config = dict(
    n_layer=13,
    d_model=512,
    n_head=4,
    n_kv_head=4,
    head_dim=128,
    d_mlp=1536,
    vocab_size=9770,
    activation='geglu',
    norm='rmsnorm',
    norm_place='pre',
    norm_eps=1e-05,
    positions='rope',
    rope_base=10000.0,
    rope_fraction=0.5,
    qk_norm=False,
    attn_scale=0.0884,
    bias='none',
    tie_embeddings=True,
    parallel_block=False,
    init='normal',
    init_std_qkv=0.0251,
    init_std_o=0.0,
    init_std_up=0.0251,
    init_std_down=0.0,
    optimizer='adamw',
    lr=0.000597,
    lr_mult_qkv=0.5,
    beta1=0.9,
    beta2=0.95,
    lr_head=0.00545,
    grad_clip=0.5,
    warmup_steps=269,
    schedule='wsd',
    decay_fraction=0.68,
    decay_shape='linear',
    final_lr_fraction=0.0,
    batch_tokens=65536,
    seq_len=384,
    doc_mask=True,
    train_tokens=847100000,
    steps=12926,
    dataset='wikipedia_en',
)
Each number is 128 + 32 x the weight over its row's rms, rounded and kept within 0 to 255. Layers, rows and columns count from 0. Numbers have three digits each. The size before them is the row's rms in percent of the matrix's.

# up: layer 10 MLP up, 1536x512, rms 0.0417, rows 28-62, columns 256-383
# down: layer 10 MLP down (transposed), 1536x512, rms 0.0377, rows 28-62, columns 256-383
# gate: layer 10 MLP gate, 1536x512, rms 0.0391, rows 29-63, columns 256-383
up28 105:116079096114170101127116162144190191105179140124156123149151075144165148151113117141128135128209124127209157108107062108140108100091128137147128127155146116084119101184089113144165151139148127153101102049084110155108123093107097112142092163061110102132185107160216142137133179143110113107126178131091131071091125110116121108112150051184145139142122156121118131101126121147137038192125
down28 106:121115054138118160073123125115162129131096108134115119150173133169119135016193158132158138134106194098146105139143102159091130151137113143133164098190149096135130121094187155162073096105081123086137129101137154152153099132145170143083179132099106123139148112104089152151113165077140159128138195128159149107130119123149106137093125119112134127074151126161182103144167126136097109082057
gate29 108:097109115245161188119118126117067108105164125130108143186092134115158103151151114140115099192202118111067115186158133118133160158131104071077171113138134168070195121139120170116129115151159133158069120053165159058147144068181153132168102067093157138136100149109135164122120142085156124102113100096092068080164074053141097083111150093182185116158153136060113083105110127073128103180121
up29 110:089129172100185102065164171118099097058121114137144109086133118160149165117126120123077111048117160138107172112121111054120133124121146117108147107111089111126110055154130112129117138152128119070101140117090131190154138101103118053142220146116126060090121095097198155177105199125128226136140109106060160190112072153113141084105124111120162119146130120113147145136089165119134141162174
down29 104:119141093122164123165130143093127111150130148108099155133111112141114137100100115158110111151111072140112140116115135117092150125140143125125134094126096149112133089126116113081130148070114135138106140081154104083117131081100144133138117069121135116110130109135057105159172149141156165088095116211184150055109137082145103075220161121082134096114113107106031077186093142154144164157113
gate30 085:195202145121120181135108100074102079156129109123073163112164140082180145115136159095116093140077146103158168104148167128130125135162164063155102136138132171136138110152121169141137116171091149133097190133108124140098099077160087168167123115108087097150137120091157070161085140145096130142164083148109114164156153139127115109147137093131121109032075184098079136168210157158094152076153
up30 083:147069160121129080105155104112164134173153072167153108075144073171090105120158126182117164137113098144113124190168142077148095166117116178099120128059048138144120176141147116148105172119167115177106070059142113146146116148083099152132113185131136127122120128133102137140141084086152129154145180140115079099115154099171119127153072126159103093219118138107128134071109110118083163117069
down30 083:162173095114113101153145130029149096094110113116174122161147102165120172146130150110134137125132119106155131125095103083116088096082146146126159110086153159187106123103129131065146095220120096094179059120147112146166156126152137150156166116143143148131114107065117124160125103111053095155132150129171105120214063114180100164089109191148128091086111136128147146073120166144163108122179
gate31 103:104125085161105142100090090116134162102113174142129136091084114097133127068142135110075157098163090112136174114132123181077037110147113084112105147133102086135121132163083112149121141145133165149139118199133104108104152173140135111077093122117039092129129152194111157090090164159108142156141080102109150096087141119111118113106199168149098135065096135135178141140125104114119126113106
up31 096:082042146110127105184118135175124085152166164100153116178176079092129100105113128156114126142129184149089133117106164188120125203097120184123084102080138170154136141122188091151108167119146099152094094117063124110053194094110133088149137143090143113153099092145142138155085093120124108119135109104156094145206128121125131162139103139127133127168137128123123120011090155165175191101096
down31 099:106156160149127106076116110107154145146159113120086145139087146140103166122109170127103140150071141026147135178149146074090181150181095130139147164132128181114139103141081151075197106112066117128115154134137116134144134082115188126125115206110079094124125161082141095121154112139112182156120129133128189113129126172080102140119106111109145114080113223077107125128150148093164096134131
gate32 094:111097129174102101156104102087175095166141090123125088141090097159124160179163134176164098167116170135087138089114103173117108103124167123169065141142119129095126131179058154113180122170120168098146131101176128115152158112168115142155098159075197126092096095133098108140118135146082138113111135144079148090174083165090132113136067141159226182107174164155130128127074117117130133075134
up32 096:098145118160094134140120132087133101101079105067165123162195091169108166132122134142152104137146134149138122133154162136078215087102063173151079150118164143112120127103157099094150137128122137156075124101124198135123069128150070093170183149135113134207060177095121110137098107063106163130112164104140174177172137088129157129145112126150116155151168157145080095091132114130130070139113
down32 097:117141078089092163079104131145122203119119125173116057207126183092144103129112089124091150137109168159087059163103099112134147136155132107091153089141152101156140134124098066147081117114147164204085136154090123111162093192082180149067125171162110120122081029176099093134161113115149139144113158095138098110109144124105071069144147144099153164145081109132098144149146127159132112161093
gate33 096:157102115113176136096130061096104139111077159152094138051090099141122182112160161118150155126134126106131174187132124148077105131190095208114111122182147141144177088120127120160149136113119154154108146074133091129132153175188116140063119136107061090114143139179086131118119110083202132166091155179134155141081127164146137164216188162145094170145101117079137105061198121113106111099112
up33 092:144126125172104189125114121124083151130121158099130091109130050135148155109188132098071101137099228163133149120141129136187148089142096107163058141139123137122120179115076131121159112142095157124101111045053120114095137067104114141109112175088117150124151151147123114113189097141143146118104063192165079112118098112155105126154128105106170106139103077114122092153088203180064104172124
down33 094:117176123112152133168140129172143116155141089062101140114168103120120161131153101124140106070121095122134184050067159141194152116175118178127130093120104090135112165189103135091129160148169136139166072141165123133036132157107124134113111177098094120149164145130113126087112154085102136082166097094106111084181146141118145123113156160122136107096133127053181113077157093174199141097125
gate34 102:135108116097151104094156158117128077087130103145125097125170123145146086109103142175086123131183042164119118133091059140080141155099208128089181121098098161102163119129153127116123167085139126130174109152104118131075111130055138103184161137112146084141146108128125127236090191120119127122155123123107141110080160100146133107140172126098159109163104163073212096176080117144097067119105
up34 106:130092111135097083124133122158116142062153155175097157073086073129150135170130164132158084132062137144043143138148138101127189109132124193073111149098113093134120112175094135157109111148137126212114090179154128145162109132141122125139104112084118153179131099113156115122131095142117071144129126105097155112110083133098134160122155118147117139130105133111148090151088134143211109175181
down34 104:113153127100158127095130160108168083109149142087119126048151132076090148111141178142128098156137112098097144092148137182176147153108099120123187091115119136145131163093153139059134189163172134120144143115157051149128142067079150149122161156128099122125126116117145138091177148174111093180144148138100133052112130072189144149164078095156123088120052103052123153125123184131166112166100
gate35 101:163158129132064156151149123111081127137177142136159159108117147111201157086107161132111107163116121165111153088134137107187142132177097095144176164099093108041140132191144152136090139161072159151059173168171128117090095132083156109126135174131117080100084109138150130072149158094162111170171160134163047029094108134117117109122099121124105180154174178131118083225102136141088155106157
up35 100:173140122114138105125162159126140114082121116096142136130140176106121087134147100098146142112105140115167128114106173160076083140158156140159144056175136159075100076106145131083170132153138128159127129197095154159132174084100090069144148152079051148162216147127115133120126156119078068091124144114099161114108055172152158186118098151096101080157100152113119060121118189176087106135093
down35 102:093151090173132181102113096104114056161053031122142106086079151160082091092148139127153134090136167155112084112157116190126115141134127158152082184124116089190119177133098082145145121098110113107146105114143110150110112115100106103089122124135066113106045115058105094113074159205072139125167124118081151111148150149122107081137120135157115101127139093190134172126136116090111165111165
gate36 104:135135173144117108113112099130080076112151087126113103099050162094149130115059151100121135118099170123156118094148080174093066100074128133094183161126163126148169076129074138186118144086080094124105113149086158090114170198139167106152144069095102140110165104123143112146103157132128097160060153161084103164097197091144128150139104065157101116139050129136145186115106109093059121129146
up36 104:159120112115179124062153122147117114126083113177120170114090185101178141166131185167116099199117153098064090146169125183131082145045078127129139091131169114123210176170130165159124164179125125137086127149135139106082127117171137152110144115115106124148133085112122092150086111125125147181155093171058113102118109153117120152194150141169143102132083106113167105081108060134104130098156
down36 098:112153113219097139160150137141120188104132121140098103126094052140111157130092124090109231111122128193124088128191142148176154124120180177109125077132111131157132169137055095163134104127077167163103200089086073094163120104102107162151098101146131105167173125174120109143136108139124130142114131143126133156141126126148088151089146108102135115114091132254123095181111101137125082098075
gate37 102:199165146100112128123089143145127174100139129170151095150131143130195202159122086110123125152136106169120143144104156157098145154142117146098147080106023165137122163191113129171143143132161196164123184145093150197098046169097216122145112113130126107091164070122123183128134123102198124161136160116132128085080152132189147128112167154125200120115139179065113132091055179105039124174121
up37 097:125190092086160148165114164141105160101131146135107176112149098151147097148160181190081155089118143126117166139143101189144139119171179152116084110124148114090157166159109093069093134086133092136133121093083153130143168161118135130095084078113153131205123147137048144180113208107104183117090144136177101080130130148115187124069172180136117071123128158165105121187091155132137177144099
down37 099:111125085162133181174112075135135120064136068109144130102124152149119107089105118092149122080196087147187180089142131115109113082138164132125130130155115111127059053128146101118139140182143109159132065153148150125120142081117111144098180114162168142102162211166144057115153168124110127127133124067070135159108152092185092085106105140115139144123100103138134089107193089177072127065143
gate38 098:091106090122093128135137064098144124084132174120162153114163126131129161116120081186132050111137113158119088144163163110176144123103143164130214164113116152187113092117125148110146179117098145189200148101123128062142052070114120070102137130091151133079085121128117119105172134139141106070159090135072079128131192131103173137161137081135177129111112000108123167084164138125173124120158
up38 096:143152144200142072204128152189099165154104152099143101142153155100113108104194167130152114115116081144111091096135129157119120116181139120101139096150125149152126100168107149159182087146150147098098138115195131140160119136136163115125131139187156137141060118107183155140172122158148154060079098078097171121207176151102121137129073090118081120082081152137091106104153125099064127098131
down38 097:072149109153146102099146175073190165094193154137140148126146169103080158161087116204168123145162135134119147130137179070123124167099104219170132076102146094072160160139161130129078155112103174151127140124145129148123162088138147163152095107142132165171120117122081119111131188174084026155144150043189149132096193167132119110139163159140141180127075133153092088126157208165151075162156
gate39 094:137118129121075120134145115150114165146097077186181105118193085117152137143129055133177086158084130155153126156086137118100161097155145126115107127158095213095130138153181159167114126141077084174122173131161126162116107160072178153110147151161155142136160157120189159170132181122060121093155115107080130138136131102128115063121077111093142137154191111099115080146124194113104187137094
up39 091:186157171162119067103142133094134163115109164136137128144120148135124176143107140136088092102119126106163171128087148141154097153087180138129078154140129175130087138118082154132146158136109126152107173144088057177131104081168036079149131169189160202172142156168065113130158124131166120073136110105156157086116068139175137124165153169131109107151132085162131118126113126168098138128124
down39 093:128109158166089088136165110121136130147035088135156102142081102137172128136113094153146108175188147128159133110182114178128197117151104132100145166044071148166205187098137156113146166115114152155126124107086172136099113161149153148078111155136162129097079102064110124147102106158140066151191129187095126224150137105104101126157113097119121106151102114114122185154074100104189164131159
gate40 103:122127129140132150111126133146174078133128153129157085135068089094151150125085094193105130193183108118131104153165111106112130135144159105179121136050171080123102081116111174137131159171133186095171121161159132136141119054092105089144203175157143110116136096088107097177168168084142143087150099117067188115156108140160021132115120156085111106193136121072145088132109150110085112101146
up40 109:148196140125119179203137152116143183176061087121104123093103122126146049153123115124148162142158210135075113147123109098151093126168106151134069169163147076125061139167160123179079092110075098146092133126081138142149130140142117139108136097121142153125122125147090127162155106161071130167176188147175140181165153144100070106057096168123111163071181119136142108168099167207108133178130
down40 106:198153148132157130164099108127147161099120158087179153095144170071087133147094130149173159161175125131131132114103147086116130081125110140138114134084123094077153115110076055136081132177166115141129173129121142143191183107137173156095192099114134119077158181186143115122089120149157120099094133106112074156161096101140089167102140078137124155154133182138139165150132134113142040078074
gate41 100:113161137173107085139084151173159136137048101156080124110149079110131174139113130141154108149136160172090113159086145178203124187200119127137141160144168110121102090147111174165107150062042178136131131163188095119135152121110202143070107118145169154124160136106129134146140151157089102092113122118123158098101075170093146125111113121132170128144172146103112165089100131155112178128134
up41 094:089143139114151122146137127119139145165101085167164131166141151200163107115196104130096127147118119153146143105133147189168096106151023109108178090169126109104147155154178146110080075133067032075115080192134129181076149147129119098106124077150150143140149138107112127218134096084115133095129090098198109076057088101134130083133107123103083124130155119128132133140150181147112121124088
down41 097:221140158136133082125166126102157138135125133155171081123105091148087145151074168122161150093147126112151145158075179096105132147116180134109136193078085165100102119146077118180141116116177178099106106174097096086145065101125164160123061109108147163164133197143122163117116126132091138125134123161086130130116102177074133118118106136119138111120150117143166165145061143165151172098184
gate42 105:135150170146160146101100155083190133114099144139146107100117156103141105071133111191140084105122061158086126107090148105124130108115092204157167112110148126108096123085157121134114097125137129112123117185127181142139189080137119116112142122141147134185081144107063215149116105098121044160184178147116148091164086125121113078129101134120145201132179137093159155094120079122135165150168
up42 101:131130135139187146143167119111137167120094121168151179164071123161116192125123147122125091116137138136087199132109185132184158174104020101107105157177090103168131201097133141110140165153124180091127167145149094128160196188109166167076099060125160106159140112132136042113081110126081105156186120113110129148153174138158089106196118168095133110161118140118182111070118118163064121060115
down42 104:084118148137123091117112129128188148123071119092134172177132097095070103161117142111105139150114121133126159150180118072153092085110147130174135114143117134130164135224065119122149105136131150114156114160138142138136123100122103152124154171111126122130174130135103125143163167075149120173093124164170126126112111129140138110099146122118144166161106103066100087093114112131098167097080
gate43 095:118094137124124147136086153102197141132112110144063135090135119112134081110085107106091134139103138197187141124105072208105066141175118168074088088122061148171130075206104132130126142099104123126126182174153142174155105117157130066124129151140129174126157142176098136121125097125138138152113135133080128062170161074085112105108096173093066114129106101138106124105075153165116125069122
up43 089:064128098139116136103145118088126053129087178118054087156164159143136134101141161118158086130121140112060192127159113097138120091165082135112133079156113152116125103131081111138136144101173081120085131113100177095179183139100108143093138059105144146069154129144109162129125130090154088128129066077097106155166169078155100094139144120187089124179128127124139125145136097138074122123087
down43 089:159140168122100121163167114143143096099180107150183109109092162059088072113140117096140116148116119107130150114100127090151206137165143127156145157116115136126117158116104145105127089138116108115138138096153143079096144231098126125138119149102160143118081103142173111076142158172152090088093117196109138125140071116121126132105078065130160088081134127156191084150124188132120145083120
gate44 099:109172134170175111121116157153160090075102151133167115139143115122165143145096131149100127123074126100078063170110146122125113117060186142141126069177124142159152159077169200196108139114118095085153119123094095079131164150139202081149060145156117128156174109079105123210133138137175128116132190130118139086146171149135180143128138092072145142181117068141140089097107115106092156098137
up44 101:074101140100097117084097158149119107106135101191167149169134105109157140110116095079128113064061155160128142142147086136113118158147147165113147080141085187135101144161180069122132201186147167126134115138136123157141142105163136164119139087097148164067113101134157126154091088169145019154174071117121127101169144162127116080105114154096077082146106132116086155105071123104164088176152
down44 100:146100182133151083114133090101177142060182130057157148125139182099205100112087087142102166119137127149121143151156092089084100119137179118194146173162132091126163108148193150089102110077194108135109129151136106115167064122127122131138169111156140092135140129144198123141109147132032143150163132106094091059125106083131019105161130112158119117141134168210130134152104161141104148116109
gate45 103:057127103178108135171117076115162139190127119158127127125075120162148155124129103121153119136137127132093131097085132096225162146127122164103146126131122160095150119141062175088125120128118104068087154130125086146143086105180148143065146133111101065148124100100127127117147098145156132185147121099142106118150158089129112050151144190075127129127164126093163125119149178142159086123134
up45 106:152115070088094123147132066103139107162089151194140132074132170136104171151120149117053111107110152172050125123099131048093104178092121110137131083141158088176091143149148062126135116183129143138140128153119047121141152132101111087122093046157151171111134147118111162135160126114160084129075120131142151186103085152130166124198103126077100199123129208142094111188149113139132102166145
down45 106:182151076106186155100067121054103098179128156132137099157087087115141147103112057094183128137095062152101101159126156149150073155095011146110127127132143150147139157139122130112154120140111150088077151174102173144126126134151092129114122128174116130118187115131118170132151099112128072121141138133118089113153155149112134099136134091148144082093173119115120194121102105103126120163123
gate46 104:126197153183121111122069076116119143165117142161173138084099112150142070055151133132135147094125086149109112116127086170162085153143112084116151085128115151154197114086122120181125097140076111144130152115190095098124109135098190166110096096142217129052126128119091140139122068098126065155084141093159108191049108175154141131200084154159044126108184152140167122085142119113139066148167
up46 101:157112154103128130093115150128163181131150141135087079161158152154076092141121138126151150141172094177160140195105138088120147122103118128050134131160111134214088151138073146132147086111095153150163091167075128175138021152115128105108134114104157140130100182108174106086147076136171093134166159088092120106176074152191142136131138079127075099141105126125057101113100120146159115105076
down46 102:099134119106129103098120135113119094127170085106150121134117049100126139163182117151120147084095133081101143126174096083124108073087172131183147139096154124155116131156063121120108105125169118064123063165093168132131156111130182115112164167134096124103079129202119093120092156122117119117156136181068119094155163142121122102091145150109139084119082126080169152099127110144149092082115
gate47 089:101102102133069092144111149145162084132122168149149098134109109096131093115113122168102088135093144162143108150089110125187154110148096147100127142107138143148034094144142081127060119066117093159163123132144148171105220113213075136090137124173121133084067135154126132027157106089123201122136136155055134138111108139148098062121085071184137088133092144084129103138112089104106135096118
up47 087:182089101133073104104146165109107155113112158103090087060117174158187116163114112191186141132190109090125171097156110162113112103152139124113161129164151093142151085097128136175176138120151147121119177212188094092120082090171096128096120129141090078195148144180104089120095110131088060164120140173116134138153129140120082091101231113123130109149150075123077128087117167170117096155087
down47 091:130174135114173124097102157083161139112135104155174119128132116163034115133104168142116150108121094083113123163182129155124149181083124113103133145142166140140148198198121092129067097102183171119104155102138084108100103112142166142154102130128161120118160139132176121156179069155150099114107148072166122110082121131128141096138117164158117125121148169123205114128101140113116175084116
gate48 092:131110112116136126108155097121122132107181116121113125142137123103084071125119115148104126120174148184102109111083122157144137151129143147157127136112122113106096184151057103199122113104146109159144117123119105141103107094103180082149100116180151096178160100169086130120142148168198069078145156138117092119163106108106166164174148090103124143112130170121107120092145085140124092123124
up48 100:110105152116060148117161174142121147163158118196133144097151129128107105148133137091094099148075145109071186119151174126134080128160106149081127122157154177146122178093118083111195129112141172170076167094164155162118131153146161249172127128137085139128199106163139138117083166155120124141110112105138169126138190147156197110150115131131086158093085121140094111110144171156151138177205
down48 101:087102137165148109042115196129168237177139066148161121170133138166188158135147159142110132151095136132133098174160107100095127099162154105138087071120094131137141078158117154120118173088145113069045151125135131154143098162137124096125146160139150110131119111090105113131135098140170148114102148130135132218143100164124182135126114109104159166086128113119128108114130140111164127208056
gate49 101:200167108090160144102236180154146114089101175118119061103131054099178122144079132125135164129106109096149132124124141092133100130156155061163110142174122150110129101144151124117159039159079173097123153119113155099084161091091149119122146169140092114118138121143084165114087105156110137145173135100089185127081101164103072152112110143149147168151145125114125121173119157135074129101114
up49 105:153177142154155101126206110163119109070125155158115146111132144138164109142108193130122183157155121075108130124134153103112140137085110109112094179194159178117145111123160145156189121133054128117111119115144153060082180128119146141104136178144145109166125099122064137085160171081149150158146149080099155132155066169134113057112110119161089097134177149128155146165046115093153156167149
down49 095:120098141127109122170132116169145154133185100140108170156180145161099141109171113069129140104177138094121104162140135217104123141124126171134125118128147127174065114124187113080139132125143131126136092067147129176120106189151121121158178115171120172138142135084161079152121137118143144114093119108089091109161172177097141099164166163116133126238078107190084095051113129156176136192151
gate50 099:151127128157138151126094119103143129154087086133118113096133125107182140178100061154136120110056150157104125150161140150084115128177148163125105110125164139089174147138117147167090129110079110133108197127094145093119112123077134144061108125112150166063132161075127128120136088103127161130143132195127155107087131072152140126097210097157114185132118171092130174107179091107136163194187
up50 107:113089147101123133152145111116100110126102116152137121149108088118150145169137086096122104158081204116127158138185114115125077135103146130117099167141107172120170176140124126102104169106104104156132137117114083122200094182175128111140069136114118142097068088131124134147169086145167174103155085141138114058108146107122156097141140124174092169180107122135030147115084099184075136162109
down50 101:115092159092130163154163149136117148121054130147127148151125124164074089136132137097105079152093131111104164147075079092167173113124170095215115123112116127038140138103147104101136126120139132129107131112162162101116125142063107132151099102105167118164137136119147154128201140119129074136134160152100059140167110104146127168131011143100128079151096157165151122090126067100171133103112
gate51 105:187138154204091082094109168130092107095083114146123125083139128056106090128086102136079106123146096098098121138112156132113034129095111051176118091164178131143119072135110149166053154074102160131151134123148117157121120156128106140210104141126179143133117116116170102123126157195127084085097178094131124124164108098121133111157143098098127172243107134091164041135150145143039155111074
up51 106:207086162081160101154124144154137162107128109133102181135096111068156119093136099111059141192192109135127151118147140109100084104125149095138128077155144158122142138167116124161095124146153138185069149133128095069107129119138112124161099121143145147062083112166111102145076117140184150090138148131092119124156163130139140145169118111094102107143120166127147136091141145097181070110144
down51 106:172127092143158143151197127148129119158108136120117104112147114145195137131184076141124152204117143188149181099131104165176202102119126182158119121105136150161170109163153133131133168115143098114102120127131132196135107193162146104100128070150113144170148183138134127091167115106139152100086121148136163169087163166200116065108069144141155172088153077133149132118156118138107197122140
gate52 105:098111084122146154084048085060126093155163076145048130119117139187147190173141093150101121091121147169109097157127161108132101086133072105148088154092144083086103125172108125106053158101099071136056127148156141118116160134111125092124123126116122081179138120143110195109168133128138172125179088130120123097151112134145131084099095064157121121152146115110127118103107193189117153136120
up52 103:127088149108128144148109180080154107126070117192107135150162121159159181180130124176081080151127140087125168129120084110177143137115123104110114107089082119098134146139086102157094155105155116092162105156092163129202089168154103140130077087130143136155160087148161150157121097116118141144129186080092112177118170138126177077127141119108160137149100074154134093128136082103080108148118
down52 104:123091165171081145135104087153156121111085111154159083121115146148109159128126162132118078106143113149155076141168156131121165112154123150171128133114167128101120106163161162115130125098142169123147108108161157131137100131126103088182092064135154129184080125102147075089134106169126048128153207094152113080149095118161122148107135133183121159093092094126112138121145186089135140149063
gate53 105:109105127148152166098136128044157133159122140203114205099138146157127132189130098124072155175132077152179079125124069167076101103089137163130100084133175147145163088127143182159116172087082165139119141136204083164142110128136136108106086165073100166176133092105115123141136106158092135091078141108115143126071130151107100098098151136150138204106138146108190137163115153116122110145076
up53 102:110153111136060106105138156163143067159128160115072062115146181166114115200103118160118158148137117136113097144148138088168141067161096104147144112119093137154042111172163147115126166084179086123150104118140157136120145125153145136139131149131097152141117177136162146104060056105177097077082180098089163138136141088192114145121133113063135000087139105137129126119127120139121091122090
down53 102:140105150152071079130131115110105104107100154128130136091092177142116085145094125115125134101130141117103180151145085132123104108076181119122117169127087098104092095100119108134136102152159174173123084155117116115123171129151049119163117171141132137115106125140124071117144180173109108169113128149147148085109112165138123151085115124151141174099116132107143127107155152118210152090154
gate54 100:133120183108085051102120111133115085183188118161189134136111143158074178128117109093124126136156081141170098141134085153052189151136098171147137132123110098099104121134083192078174137077091130197159178141105128182158112078078124131150097125147133115109145109129169191158133132106070177101169122109113143164105141146111099132129143117074190148139078075145145111074166175192107070174169
up54 098:157111152151170108144186115133108234129209113132114112141163115110146140095129094173103122163132105100097163185104139118133186097174090103094148085137145108112125124098226110081105093132140145134130144180180152097156118129157101156130163133138120122122122121112106149111149182126173154150082144074151174157148177141146085174133093131163125148093121148149164107132115097082154071168080
down54 099:096175083104162148133092152167130141112125085083139112146071128104164146148096121096145183166144099113151154111116118099134097088131140163104141108130162157108210184158129134158174150167099109136115103059102134106129135060117176125179059101121153111113112119125122192120078100140078129085177028125139177140115183114162163027140157176089134076158144168131149156098157189196191145030135
gate55 093:074118219168089162161176117101127102146093162156064137064129134122117115144106077119163162105097175094119161110136140124158085121110163131113150089114100131070123102094082092135108130111156091136102119101103139200191088117163139134076094068169086157169102092142110110118120147165114134137150088130159081115071204085084086122067136168131122155074072181124135167094115116157106081108146
up55 089:149089102098124117124092102109073093130111104178068125076119129135107194096085143101122149174036093129103124105194061126096111110135134166117086161099094137099161114150139106152051083098090146089070183148126149126132122191143111104140184127080121132136120173153150102140093120113057132114146137103128124117154140136101107163090080114083140143169106081104094198109156121147134115101053
down55 091:098159168132095178106168094141136112144202096119161154144170120147075139117113115146105147107158119071155160136037140155116166146099103114097155076101176120103134116073138136108165155105101159162151209112162133140156115164199074147131091102156138105126080107094108064167173194145195102109107089154084100076077164100115126106189156100146113090091176138143143107131149126136154207171133
gate56 089:200089163132194117080054173129098112158135143092113112143142175117093124152105167134142135152151112070161137092152110148102100137150115102122187115114146066128145143174122155146137162110186100167142079162148097138106145137106146159145081157132138149139088093123136155112156140156085098170062116110101167103092125114108078090163115124192146118149192083142126096122146142095092101081201
up56 087:126058147121142133106088155145137118163172078130065083147128137136153223136094083137117118145137128160146110109154090129143160121156071162123094117121082089159123112107103187165093197110126180167111166175162117106133146176082089136131115110077148181079118122152152089123105120133141122193124152120115112117183100113194198151082149132123127164145144127121149158104081151165099138107129
down56 089:105162122125096153109131128140138149112090119133125118109179154144076106081128079106117123166134136080136148126121139134110124104119104131172128159139091164134122130164097141115166078125113134102096093149107161171106181111144139140197149135136201096170149122121111178086149112138101160085134068165081133138091123107069124085180143157101182154102120132214194090161166138100112073089100
gate57 093:101120141145109100157092126078122080114181134135106144131064097173145169099132150141096145133124146125143130148134148132135150177118099101156132138098086166116146161129154121080068162101131169138114133037146097147193086192139145136106117118083168029091129158197147090105136128085100149141125155051130092153136129124099113147161123173113138130140149128083180084097135161101083145130063
up57 090:123098132179150145149131170106110165170095086147135105156166156110178123118143066178138146143128158139132199103122119106206201118145159134100112107161130135188114136099083102111128176179081148169148170101110098100145086135134160125141145132069103165111124112100151079158093115166091106168180096178134144137157163139124118075073120086168140124090135111105110119190110174140124178141146
down57 092:106124098081131172125087168140125117088147092119160142153085081060121125125106133140111168139108092118183165170105180150159077142114121155102084112114172155095148126129160201140148098080132059065140152069161072082140126139149185128119097110150152114115123092178125168144131113154102150074125255069120153126179134120187119160108135174135097112068114184158175155124165102133124142141147
gate58 102:111189119065148121112141051157118144075120136108107136158159134157139134102089153169118159156114144135135108139137165142121101147102115176170126127130130133097159148143069153192134094162127118129169098139048103127143117180173134102135095109146179133146112124006156107198136117152123112176133194106161167166118175177131159115131210158099137140130139110121175155173112105094090092098112
up58 099:084121095115133159100154109140139083110063124132164085121097105085080187150068050141084112121121128163115148075187131077156162184116123068071111135121110135169134062153146139118132149118135157130131091135129069121133119120125128102063097176120120073107153173150121121167141112110150121100151169074101102137094103117086125179126143159114181180100076127121105098123125117089134107181117
down58 102:105075163158075135136141131124164130142091118118146154086157143127177091122120160113150170101139148108182135163155113129129064136135153184123116171122092140119102118156114094100147095103145129145115122113180121158122104177117186155167128126124095105081119108152079119212129194140121139200084165163095073146188130126183097107120075121117123055152174163173142154117163119178103121118112
gate59 104:122077134143172165148148158108101103135147141165127101158081119091194135145125123172129123105210153115078029144172103141141179106145154151136103119140132081106157128139163112181087140131167147127138111113059093132123140112128119126131154116093134149159143127141114151152136070176125092125118118160157210150075116135125117106107079136116116169143114155113115147145099175149101198146104
up59 102:135160084150194138130062221087140142167136150109123233109169212154101106076128124203159125117146170120088107116149156209133165186139094133055165132106155127120175124121114192146144072128157109138147135074090160132131191097104085121164176153173099192078138170160082095151135140124163120091138062230145150156078084124121158223142076156116132130132092162149124095094158135074171128118176
down59 104:194168154151146140199112151174184101167131112138119159124113108104140109140149119179197113109144116148105090124136099118130150126101137182075144118115116147171169124154148092114175130139137163135163155145135122114176163111141137173174185136099112170100125150107146094127088105154112109110121130088138176087133129139166114112182137115170166122160099147142145136095100133145074194155164
gate60 102:148074124095117138127163193112101168153106078087102121142112174045188131109170058143119182143116141141109153163093122119123079112164108147116139131186147167149135151145105131150118151107170175149171157108139073086115166157172102162150127066186149154139139056101120183141180051155092115128142115163158152122130184146146141144186148121121160193098145160114152113097110101154069100083146
up60 099:095161113101123133131158139151159142166090091069202086084134117073150151116121109157070104123088144107178113093073087145051120133125124092147170088124164154138126125107177162183119096115100119109129098137175093138090172115062143141043105160149164198210134112147097119127055123170087085151137106151143110116147119132166138125065113162139094108135111182130157148147129210175100103133116
down60 102:190132100165134179124184152169201112163108161050171161088137122149086173163120124136141070084158123147124151138121095086142115170147149058109136120130091099148116110131155149121117136107108095137095180079141166149184084118165134085119185036102134131099112125165112135085062199120161100147093182133071150125147130073129093155088085133112161132108143129181039111168175122088083140180102
gate61 101:118101117095084133116081153063133135102143154093138124102115129173134124121138078140121108094122092105198085147150160102131083108110151151094139143185132128107169055155113145087169084128133119102151178118157144111164141115102097088187076196162145106119176129129108077094093114091121141168070169092166161134143082124100084130051164093127155203106082115082109107087153186131108156122169
up61 108:170159156078138095131114071081128118161131163137132104106138171127114135146134139160155103175195085151094130126112111116140143073135085110103158117158181139072056167168112120195100130100100122144085116142127141181087166163121082125121189117138150151119129126105123127163175164149179136051144129195083142140084026096141160115162141154147083119121071100151145140130147120175146149113162
down61 104:133169144086157132143136127151121114110136149133134082141092109081147106068167130153106152147169168106108132127151180143109105134140120143160183124162120173151127111113124140087082129105127148142136143111115128136082139098119136122084129141202188102133115170143100183170170151113112080141085132213180148146097099103111180143076181072142117159127121127056092129131145148141104166160120
gate62 104:169090106167103114103176157124099124114138128130094117095138164164152211133084128143175122123131130124162180089102144173122115134137174132106153203126085123109152134111128148125123126139067201120089212145070119099156128090163165100111183187180109121120134080112179165166175129183124202095138162122086142101122117106128109105057088092122090123146112123089091155144106119108110111169143
up62 107:090109150103185159085116088084098078137079153164099136098200149090136129081156148124127177114081121111121111143134126119137165119043136107127132097116152118129141119098138124155185121084162121129149029104128154106097116150110104193199066085107125117111097159141161084105126154096137090186112102095099087082167203118111102122139149148111141039110186138103134079098172113138090130087109
down62 105:171147160180142127173142169102150172104134080124147139108079112227115100110098088118101095104167189165101142118094160149130135154096138098155135147213148173143108198124196121092121150103130175155117099161122060155167133131109116082121173137144136104187155071074090131109152071160121137207097101086124129112078118138157225111140140156125147162123146099098169126090166085128157136126121
gate63 102:200167168118167134134155186152125159103165124118087123108109135157175127150133110131104080132154177143120110104109122157114150097132097075135139180151183073087121139153146122136147139094153123173087177182092115119103086155083142064124151180127136138097200175103143125151060115203109117114091093118132126094119117108147151155112142058133141089201119078109094088132136184121143166096116